Weights of a small GPT-style language model, trained from scratch on English Wikipedia.
Architecture: rotary positions, no biases in attention or MLP, tied embeddings, attention and MLP in parallel.
Training: a variant of SOAP for these matrices, 673M tokens, 5135 steps.
Each number is 128 + 32 x the weight over its row's rms, rounded and kept within 0 to 255. Layers, rows and columns count from 0. The size above them is the row's rms in percent of the matrix's.

# layer 2 attention output, 256x256, rms 0.19, rows 200-255, columns 0-31
size [ 99 104 102  90 101 112 106  93 106  92 101  95 110 106 101 102  91 101 103  95  88 104 103 102  97  99 100  97  98 103 110 104  90 110  95 104  93 103 100  98 100 101  95  92  98  97  94  96 104 119  99 106  92  98  89 108]
[[154 132  99 118 104 120  98 147 107  69 133 130  86 107  88 212 146 127  56 139 121 141 186 158 166 149 125 211 112  95 115 165]
 [112 157 127  99  74  96 116 161 130 129  79 113 146  97  78  99 174  97  84 130 180 147 151 186  86  86 119 160 120 103 126 126]
 [139 115 126 153 129 103 154 133 127 115  85 138 113 113 146 144 115 158 148 141 170 127 174 121 132 135 126 114 157 139 157 164]
 [118 177 165 150  50 149  88 161 129 110 117 206 158 119  41 138  95  89 131  94 192 136 132  95 134  35 123 191 129 122  82 163]
 [171 119 164 100 125 141 131 177 162 124 186 117 169 178 121 106 126 136 117  91  97 184 224 158  91  86 106  86 111 140 182 168]
 [118 158  75 126 176 180 109 123 135 108 180 148 192 170 137 140 174 104  89  92 127  87 142 148 103 136 145 171 147 154 106 151]
 [122 160 101 165 115 100 108 166 168 115 131 106 120 118 174 106 108  91 146  97 167 165  95 162 165 141 141 160 112  97 171  90]
 [121 113 108 134 145 146 137 142 108 147 114 103 163 110 136 128 113 124 125 164 189 147 137  78 173 147 163 103 149  88  94  88]
 [158 105 113 107  91 132 173 156 158  96  75 106 144 144  97 175 176 129 101  87 162 150 192  90 117 136 171 136 113 103 145 105]
 [ 70 120 162  71 152 109 135 110 115  62  91 115 144 174 145 113 148 103 171 115 104  88 133 133 155 190 183  94 113 147 128  74]
 [ 44 128 142 114 182 143 160 126 154 123 130 150 120 105 153 140 170 138 121 144  91 174 116 169  79  97 126 145 109 124 122 146]
 [195 173  85 155 121 139 153 122 157 135 108 141 131 169 136 154 186 120  90 128 120  87  95 132 108 119 105 149 183 155  66 136]
 [124 164 135  93 175 109 172 111 149 165 107 158 118  50 124 111 147 120 176 132 144 140 175  50 106  95 127 207  72 104 101 116]
 [120 152 181 112 127  87  96 190 113 161 189 187 151 155  84 123 111 119 181  83  99 117 124 133 142 159 139  61  93 108 124 138]
 [120 179  61 172 130 109 141 152 143 122 100 159  94 159 148 143 168 122 142 117 108 153 117 109 114 107 135 154 131 145 122 112]
 [105 121 109 156 112 117 148 165 123 190 169  47  89  77 132  87 138  89 120 211 135 125 135 154 157 117  81 181 171 146 147 209]
 [101  89  96 135 100 138  65  90 142 206 115 178  82 175  97  86 147 171 102 153 160 184 151  99 101 160 112 110 118 125  76 181]
 [170 118 201 142 114  62 132 114  88 193 116 110 176 168 115 129 132 102 107 129 115 110  98 122 120 130 164 143  65 117 103 140]
 [ 99 142 120  58 158 149 108 163 197  94  95 137 125 166 135 118 139 142 105 177  94 190 110 158 145 153 190 116  95 158 134 166]
 [ 96 123 159  86 103 165 130 122 109 133 101  36 142 105 160 114 129 145 129 132  89  99 127 125 132 102 112 178  91 136 181 119]
 [122  90 152  75 113 120 182  86  92 137 187 191 122 181 103 156 173  96 118 132  92  79  99 117  83 182  82 116 127 114 133 173]
 [136 118 116 103  83 120 107 125 136 120 104  93 105 138 146 110 117 153  96 188 161 126 102 114 123 142 118  97 153 155  87  93]
 [152 176 130 118 164 112 109 172  90  76 152  90  87 112 170  63 160 106 121 202 166 154 136 112 118 102 175 118 111  83  92 120]
 [120 132 119  90  89 142 150 142  67 148 112 127 183 125 123 135  94 131  78 141 107  95 121 138 151  78 164 120 161 163 118 129]
 [107 118 126 127 123  93 200 169  91 104  60 131  76 148 129 162  58  83 115 150  76 117 154 147 137 186 171 157  81 123 108 163]
 [112 122  89 108 240  91 112 147 138  86 111 134 182  99 136 117 166 105 117  72 190 148  26 148 128  73 114 132 125 147 162 154]
 [ 56 134 121 101 121 102 161 141 149 140 131 113 114 125 153  79 157 164 159  63 120 159 180 142 100 121 104  95 175 162 146 150]
 [122  85 166 111  83 153 110 130 168 133 114 162 108 113 115 123 178 150 131  84  70 133 108 133 162  87 105 119 108  92 143 151]
 [178 171 150  97 127 205  72 116  90 129 120  79 144 173 119 134 168 133 121 116 159 103 122 139 101 103 166  85 123 123 128 162]
 [117  93 138 208 147 138 119 179 145 124 127 156 105 181 162 106 132  98 100 150  89  84 127 126 111 139 132 114 163 104 190 141]
 [171 151  90 200 109  85  77 108  68 148 132  51 185 153 125  77  96 162  94 123 100 159 118 115 179 170 113 122 147  86 122  70]
 [123 129 101 135 147 165 114 149 108 142 153 120 122 145 110  83 145 141 196 132 128 130 181 174 130  83 166 111 153 148 106  83]
 [107 139 102  85 185 142 172 128 158 208  72 101  85 128 125 211 144 148 131 156 104 110 138 135 119 211 117 149 152 151 113 128]
 [145 111  91 138  63 163 153 124  62 130 104 177 136 153 169 149 179  92 158 113 207 157 113 112 139 157 101 145  91 125 102 152]
 [ 97 162 158 150 131 153 178 157 131  45  73 144 106 189 130  82  68 141  82 122 144 113 124 192 151 126 152  82  86 208 102  96]
 [138  84 117  79  81 121  94 117 136 152 128 135 131 131 159 140 187 171 127  96 118 116 169 133  78 149 151 168 174 129 138 120]
 [129  97 109 108 135 159 125 127 174 125 101 103 141 153 129  83 116 117 109 101 110  69  85 140 143 102 115  25 168 104 141 117]
 [ 69 152 135 103 109 130 115 170 147  69 131 101 111 109 151 128 148 166 116  95  79 126  93 116  64 128  85 188 134 146 141 169]
 [ 92 164 155 111 181  96 126 108 129 127  57  81 118 128  97 175 133 103 125  77  71 117 110 126  80  96 142 124 147 146 177 101]
 [122  96 129  46 125 140 105 188 134 155 155 161  67  63 119 160 137 162 103  90 116 121 116 180  93 164 142 166  93  74 114 100]
 [150 110 106 119  91 127 129 130 154 180 107  84 166 152 132 208 145 109 176 130 208 115 142 145  33 148 166  88  91 130 100 104]
 [ 91 101  92 153 148 169 114 148 159 108 147 151 110 173 124  92 124  93  95  77 135 123 133  80 114 119 209 144 183 156 165 147]
 [125 161 129 124 173  64 134  76 157 128  89 143 126 164 109 129 127  80  92 154 121  93 105 136 105  81 107 149 122 129 125 105]
 [102 137 115 192 175 128 152 101 106 135 133 141 184  93  99 127 111 181  83 115 175 143 150 169 107  77 108  87 152 118 179 106]
 [109 163 167 113 123 157 143 143 132 119 162 190 133  86  89 143 138 105 136 130 115 117  89 129 149 113 140 148 172 104 162 155]
 [133 107 100 179 136  81 151 195 164 170 141  75 140  82 112 139 113 136 169 140 109 175 120 122 105 129 116  98 136 131  72 150]
 [106 138 128  82 110 144 134 136 190 151 104 161 125 173 123  72 102 143 136 170 107 100 149  57 116 120 139  93 152 115 143 127]
 [156 108 158 172 148 137 112 173 125 115 114  88 131  99 100 148 142  51  89 125 155 127 175 117 130 134 125 120 150 134  77 116]
 [150 120 174 185  94 107 117 158 114 168 127  74  89 149 219 135 174 152 116 144  91 173 132 157  97 112 115 121 130 127 105 170]
 [129 116 126 200 148 140 169 117 157 138  67 151 147 152 186 127 113  85 152 121 175 201 178 116 124 157 137 152  96  97 112 152]
 [ 87 188 138 157 141 142 130 161 104 169 125 154 127 122 118 168 118 139  57 124 179 124 161 110 134 144 131 129 157 131 119  86]
 [ 95 105 131 184  98 168 125 201 130 107  99 108  80 140 138 107 113 140  94 151 120 145 121 116 153 141 200 126 147 126 125  99]
 [104  96 158 164 116 131  80 112 117 142 136 136 143 119 137  99 195 122 107 121 185  92  83  95 171 164 209 126 149 118 147 109]
 [129  97  78 161 103  89 116 169 132 128 180  43 151 127 168 134 195  74 150  83 170 196 176  98 147 136  91 143  89 141 134 149]
 [ 79 174 188 125 167 135 127 133 125 125 157 162 223 125 155 138 150 109  82  88 141 117  96 113 141 144 195 132 177 188  68 129]
 [103  89  91  90 146 147 178 130 147 141 103 152 193 114 115 143  91 152 106  77 105 132 119  81 128 129 136 127 163 186 106  98]]